config = dict(
    n_layer=12,
    d_model=256,
    n_head=4,
    n_kv_head=4,
    head_dim=64,
    d_mlp=1024,
    vocab_size=8192,
    activation='squared_relu',
    norm='rmsnorm',
    norm_place='pre',
    norm_eps=1e-06,
    positions='rope',
    rope_base=1020.0,
    rope_fraction=0.5,
    qk_norm=True,
    attn_scale=0.159,
    bias='none',
    tie_embeddings=False,
    parallel_block=False,
    extras=['some layers without attention', 'local attention windows', 'paired heads', 'shifted keys', 'gated attention', 'exclusive self-attention', 'value embeddings', 'a smear gate', 'an embedding shortcut', 'capped logits'],
    init='uniform',
    init_std_qkv=0.024,
    init_std_o=0.0049,
    init_std_up=0.024,
    init_std_down=0.00245,
    optimizer='laprop',
    lr=0.00147,
    beta1=0.95,
    beta2=0.99,
    weight_decay=0.078,
    lr_head=0.00763,
    warmup_steps=264,
    schedule='wsd',
    decay_fraction=0.877,
    decay_shape='linear',
    final_lr_fraction=0.0,
    batch_tokens=[32768, 65536, 131072],
    seq_len=512,
    doc_mask=True,
    train_tokens=525800000,
    steps=7659,
    dataset='wikipedia_en',
)
Each number is 128 + 32 x the weight over its row's rms, rounded and kept within 0 to 255. Layers, rows and columns count from 0. The size above them is the row's rms in percent of the matrix's.

# layer 8 attention query, 256x256, rms 0.0862, rows 51-99, columns 64-127
size [ 96 104  92  99  97  95 105 107 103 112  95  98  98  72  77  86  83  74  75  87  71  86  82  95  81  98 123 112 118 134 103 120 122  97 106 101  96 103 111 100 122  97  84 100 103 112  99 121  87]
[[148 147 136 129 140 131 178 103 185 143  91 123 156 194 136 139 126  97 118 137  77 177  75 138 160 126 199 152 111 196 149 149 104 113 135 178 136 179 117 151 127  74 145 136 107 142 179 150 167  92 106 145 104  94 165 138 125 120 179  83 102 133 158 123]
 [ 98  70 162  63 186 110 118 115 158 129 164 142 102 113 108 120  97 128 160 194 137 167 160 111 127 140  91 118 161 152 102 139 129 130 156 117  82  89 150 104 164 158 124 112 134 146 152 125 117 107 109 131 122 109 120  67 175  96  54 146 164 148  99 132]
 [123 151 105 172  98 126 118 201  89 140 144 107 171 200 108 123 125  91 123 117  82 101 136 139  86  97 146  96 123 167 160 155  89 141 142 133  85 113 210 148  85 116  77 178 129 120 162 126 128  87 103 143 154  79 114  63  69  96 126 118  62  99 141 122]
 [183  89 167 174 136 132 111  84 120  92  65 153 134 150 125  95 162 177  83 160  25 143 110 155 183 173  74  86 142  86 160 115 115 158 116  41 140  75 138 132 115 166 200  48 119 109 140 128 106 160 142 110 138  99 108 180 132 208 176 176 116 111 116 131]
 [161 106  86 150 121 153 106 107 158 101 125 103 141  80 127 120  90 154 134 154 174 129 143 101 118 137 134 158 143 171 127  82 128 140 127 116 101  60 128 143 122 181  83 129 106 192 116 188 119 114 142 114 121 120  92 100 154 110 135  72 102 139 137 121]
 [157 156 112 122 118 193 176 169 123  60 115 143 113 119 130 134 171  93  96 103 105 103 101 124 158 181 151  86  97 156 115 201 138 101 134 107 128 132 187 150 137 132 132 136 147 153 111  95 166 152 162 113  92 119  90 119 161 192 130 146 115  93  86 136]
 [146 139  98 147 196 183  45 163 147 147 189  96 110 135 125 146 118 132 124 163 108 116 137  65 138 102 179 104 132 160  83 182 136  86 154 112 143 122 139 138 156 108 181 162 145  98 221 133  93  98 111 130 107 197 125 126 115 115 145 113 142 145 163 127]
 [153 119 104 140 160 185  92  90 126 106 134 133  94 113 127 139 147 125 112 125 142 132 142 104 129  61 178 130 115 115 157 111  92 142  97 105 140 117  97 107 131  86 162 139 105 163  61 124 183 124 122 129 151 163 144  97  96  61 153  99 123  67  96 134]
 [124 143 128 126 130  71  75 116 139 128 116 103 126 125  72  41 196 127 106 109 129  77 203 159  96 114  83 109 119 103 149 198  89 184 171 161 161 154  85 147 111 144 138 122 139 255  92 117 100 166 130 114 141 121  95 100 137 176 117  89 113 114 100 139]
 [ 76 133 134 140 138 164  95 129 126  69 104 130 109 115 159 149 140  96 184  79 165  99 143  88 131 107 118 149 135 137  95 153 119 117 113 173 126  33  80 109 160 168 139 109  87 152 115 129 104 127 117 122 170  82  82 123  98 152 147 149 115 136 127 140]
 [ 98 159  68 132 105 108  90 152 124 135 143 129  52 184 140  84 159 127 137 160 101 104 144 129  56  44 121 164 149 187 145 227 103 133  82 154 154 137 128 127 202  62 130 136 110 133 117  87 131 127 110 126 144 183 159 182 169 102 135  86 149 184 151 108]
 [116 132 120 159 174 172  95 135 126 138 120 167 138 139 131  77 125 114 124 102 181 170 145  94 116 101 180 148 100 156 104  98 100 137 139 111 181 155 186 156  75  63  35 150 142 133 114 108 180 105 101 104 186 164 178 102  74 141 123 167  99  98  88 110]
 [124 146  92 120 142 125 147 178 104 200 131 113 152  86 130 113 174 130 115 145 137 113 120 145 153 105 183 168 108  84  97 165  60 141 107 148 170  97  64 122  94 116 170 187 158 164 103 151 147 109 139 126 100 150 132 168  87 116  96 105  84 134 118 112]
 [133 156  99  98 141  59 128 135 103 153 164  67 121 129 119  90 121 133 133 108 108 148 158  81 135  53 124 125 140 128 189 144  80 162 178 144 155 151 190 128 144 104 119 173 116  94 112 136 144 153 162 117 104 108 132 162 133  87 111 116  34 124 136 122]
 [136 114 132 141 123 122  89  92 154 103 139 162 107 150 126  65  61 146 152 108  87 142 156 126 142 163 167 109 100 144  90 116 162 186  87 121 131 156 135 137  85 173  89 140 108 220 154 141 114 136 144 101 170 174  91  84 194 196 133 208 134  96  79 111]
 [102 145 143  79 142 123 196 113 130  80  94 114 145 147 171 129 167 107 142 131  94 128  79 139  85 119  66 119 100 184  88 116 176 157 135 144 111 100 164 158 175  89 141 137 137 143 118 127 148 101 160 132 104  94 105 120 156 122  47  90 177 120 117 135]
 [134 147 163 133 155 108  73 126 134 166 136 123 171 123  97 124 126 176 133 151 172 123  87 109 126  84  87  95 115 102  85 122 138 101 150 184  70  67 145 133  98 109 137  92 121  95 161 125  83 134 134 107  88 144  85  98 116 175 141 140 146 138 165 117]
 [134 129 121 145  89 135 145  90 115  92 124 119  83 139 148  73  94 161 127 149 125 135  70 109 125 123  70 117 120 157  77 169 122 177 175 162 156 140 101  90 121 165 164 153  74 168 180 166 163 116 129 177 127 127 150  99 137 122 106 196 139 103  78 116]
 [148 138  95 161 138  93 155 105  83 181 145 158  49 127  90 151 209 175 177 159 124 144 102  67 126 112 124 103  90 114 142 130  90  89 130 135 139 163 105 105 128 143 150 139 141 149 146 194 167 133 123 139 152 137 182 126  91 174 144 129 101 144 154 115]
 [142 179  35 135 129 165  61 109 143 124 109 169 138 188 182 151 158 106 121  94  72 131  89 124 106 149 162 109 157 140 164 149 108 140 152 111 137  94 148 149  86 170 100 151 134 135 141 109 147 102 135 170  98 137 130 203   7 121 192 149 163 165 153 146]
 [124 143  46  89 134 125 144 170 118 134 154 152 166  76 143 121 118  97 119  91  99 113 197 113 107 157 154 160 101 165 136 121 167 135 110 135 130 181 126 143 115  97 166 137 167 113  95 152 156 139 186  98 152 154  96 119  97 108 148 150 113 116 141 152]
 [155 169  88 109 139 120  68 142 107 127 171 155 143 118  98 142 159  77 109 149  71  90 159  95  89 102 175 138 159  61 152 152 157 137 118 138 125 161 121 160 119 138 115 177 193 128 115 103 169 112  87 168 108 138 120 123  57 121 165 164 112 150 160 159]
 [102  75 153 104 180 121 192 114  95 142 127  95 165  93  78  85 161 130  91  84 144  70 132  87 130 112 130 146 101 117 113 128 188 114  96 102 100 149 127 128 110 127 143 103 159 139 111 124  72  82 144  79  94  62  85 108 139 116 120 100 107 120 133 139]
 [135 161  98 134  78 155  58 142 107 131 177 133 134 177 163 151 171 122 126  71  71  98 147 143 116 119 187 119 151 127 144 172 175  69 114 132 101 148 140 144  70 175  83 173 203 148  70 101  89 116 118 187 167 142  90  78  95  91 169 164 136 152 148 133]
 [144 143 100 215  99 119 160 152 133 126  97 118 195 153 133  65 127 156 127 128 101 102 160 127 176 148 134 152 126 155 128 146 126 136 113  61 133 155 122 106 140 108 125  90 127  93 172 134 106 129 220 127  62 109 167 192 129 131  93 128 151 122 103  74]
 [138 143  45 128 106 121  87 110  79 112 180 143 165 147 187 110 181 111 169 112 104  97 135 109 130  83 150 146 159 140 114 129 141 148 140 120 100 112 152 196 135 143  78 192 165 121 135 140 156 102  92 148 147 148  90 184  33  97 180  84  93 158 110 150]
 [143  81 204 114  86  95 235 142 171 154  91 104 162 107 103 115 176 157 122 121 204  44  67 115 148 143  84 132  93 136 113  97 161 147  68  94 114 114  99  81 127  95 167  82  86 147 112  95  78 136 201  64  88  99 112  95 167 161  77 151 128 118 101  85]
 [126 149 112 153  38 156  68 181 137  61 121 143  75 160 192 156 128 129  93  81 100 108 167 167 125 177 179 125 148 149 172 140 143  91  92  85 135 206 160 108  73 138  82 148 163 163 118  79 102 130 191 185 182 142 113 122  89 175 136 153 146 102 133  96]
 [125 111 110 198 137 109 196 106 135 140  86 153 145 129 106  87 123 182 143 114 114 138 130 126 160 153  76 158  88 163 124 110 130 145 174  94 117 150 111 102 164 137 150 100 121 101 163 130 130 137 169 146  75 130 149 158 134 118 150 111 165 119 117  72]
 [ 88 149  89  83 140  99  74  94  79 150 187 128  95 138 151 151 125  72 106 100 139 146 169 112  91  95 170 114 134  89 100 177 113 133 136 167 102 128 153 128 122 167 105 178 156 152  98 125 153 121  39 160 153 109 117  86 113  74 127 100 154 154 196 167]
 [143 107 125 165  77 129 150 124 125 128 100  84  96 198 198 110 194 164 117  76 134  81  98 145 156 119 192 136 127 144 150 131 112 123 118  89 142 133 174  75 100 134 137 168 121 117  86  94  88 117 176 146 155 141 145  47  80 151 162 117 134  85  96  74]
 [136  82 189 125 159  91 222 112 125 156 158  96 185 145 119  73 118 157 127 144 109  93 113 114 141 169  52 168  85 122 172 129 139 142 125 150 108 106 107 121 186 108 182 104 126 133 127 147 129 147 131  64  67  66 145 149 191 116 137 121  97 126  57 109]
 [126 148  84  75 152 157  77 145  91 139 151 135  88 128 117 172  74  58 107 209 109 171 175 167 101 121 125 108 188 138 122  99 102 149 124 142 145 137 151 167 108 149  86 108 102 148 115 183 128 111  93 137 166 182 103 202 113  67 123 150 103 149 149 200]
 [119 149 137 130 138 125 165 162 143  96 147 135 133 115 105 130 103  97 104 164 122 152 164 199 145 215  71 120 146 167 178 111 151 164 112 105 178 183 157 150 101 135 133  91 117 120 139 144 129 147 156 162 138 132 165 175 152 164 112 167 142  86 131 121]
 [158 115 169 114 196  81 109  95 141 126 142 132 126  41  98 123 103 130 145 145 152 146 126  88  78  67 122  95 103  92 107 142 111 135 135 217 138  93 131 115 164 141 162 164 125 124 124  86 157 126  71  73 132  91 115 113 143  76 121 153  94 163 153 172]
 [124 172 150 122 115 104 117 121 158 173  85 136 176  97  62 136 109 124 117 112  96  93  38 142 173 147  67  72 176 152 124 140 113 121 111 152  75  98  91 149 107 159 115  69 145 132 138 172 167 174  90 125 130  92 144 119 142 126 189 112  99 139 167 161]
 [146 155 120  81 155 104 122 185 109 112 147 168 181 109  93 165 197  62 152 176 125 146 150 135 148 105 103 123 133  88  88 115 164 146 146 185 106 166 124 168 197 115 106  89 125 121  81 149 154 124  85  91  72 110 101 147 199 122 142 140 120 142 183 193]
 [150  80 154  94 153  53  93 147 150 130 187 190 114 112 127 105 132 128 154 137 136 145  81 124 115 129 139  93 134  83  89 117 159  67 109 136 181 144 125  93  61 133 157 114 137 144 114 164  77 112 123 119 132 103 142 119 155 106 112  86 145 135 155 132]
 [ 67 135 150 119 184  91 149 112 142 148 157 110  73 126  85 124  43 159 120  99 106 149 165  96  87 137 128 178  90 140 165  75  94 156 173 144 180  82 121 149 141 105 166 114 150 103 191 161 129 132  94  99 148 163 149  86 143  98 112  83 173 141 137 109]
 [150 137  92 121  87 140 117 139  71 145 119  98 107 105 152 153 166 125 136 102 135 154 151 178  83  82 175 135 157 112 141 145 118 113 169 113 133 168 164 128 164 129 107 170  58 146 135  67 152 137 117 131 103 169 105 131 120 164 114 108 150  62 162 103]
 [107 116 115 152  97 186 110 139 157 136  75 100  90 191 176 101  50 168  95 123 128 112 135 110  99 147 164 147 126 189 107 152 129  89  60  88 138 106 111  51  57 118 115 149 139 127 160 114  85  91 179 138 176 135 158 129 102 147  79 102 156 120 102  54]
 [120 156 126 138  56 178  97 168 195  93 145 142 100  97 171 159 151 115 158 141 165 127 161 120 124 149 143 115  84  96 140 113 212 161 124  91 136 207  77 125 113 158  87 113 126 112 179 142 103 132 145 153 146 145 145 169 122 130  96 159 135  97 144 130]
 [130  99 121 113 182 119 167  71 121 202 190  98 185 110 121 155 153 112 132 163 181 104 102  98 149 117 126 115 152 124  67 175 106 171 137 103  87  94 118 144 142 169 103 141 130 151 116 142 114 110  53 150  86 134 154 123 124  82 144 118 105 132 113 157]
 [ 78 126 170 101 158  44 178 119  91 121  94 129 127 131  79  88 142 136 160 150 135 128 150 115 165  98  58 146 123 136 133 171 133 214 225 124 145 114 118 148 145 131  68 132 158 152 165  89 132 128  90 152  61 123  94 179 133 138 108 161 108 196 128 138]
 [117 111 104  85 154  95 129 106  92 110  53 127  69 135 108  79 106 158 122 173 172 144  81 108 115 125 132 124 143 143 132 167 137 122 147 118 124 101  89  59 109 119 142 160 164  62 108 175 105  47 137 180  82 120 128 160 129 116 129 171 149 137  97 144]
 [147 177 169 161  61 100 150 156 128  52 162 187 160 141 146  92 109  89 106 123  82  95 106 160 139 141 133 101 123 121 184 142 133 105 121 128 122 146 149 155 146 102 102 121 174  87 193 129 139 163 180 128 128  76  83 148 126 124 151 133  76 158 111 125]
 [ 87 123 100 118 156 156 161  72  90 185 152  98 152 100 131 151 182  88 154 101 138 155  70 131  69 147 183 131 155 139 137  99 124 153 180 109 110 129 167 141 162 141 105 131 103 184 109 109 124 129  70 179 112 129 149 146 137 125 142 113 101  95 107 148]
 [112 140  90  84 103 147 137 114 145 165 117  88 159 102 136 157 131 132 111 105 162 124  97 138 148 138 139 158 124 148 157 175 148 147  86 139  62 115 114  83 111 126 103 213 107 108 100 146 189  83 126 104  97  79 149  72 132 123 116 149 141  70 132 124]
 [124 143  87 155  64 176 159  81 143 123 138  83 145 121 232  97 158 109 118  95 143  94 115 144 132 133 178 140 171 161 217 108 114 195 156 116  94 157 153 121 151 100  70 197 134 133 151  84 146 126 130  96 148 155 124 132  28  79  97 155 152  91  85 105]]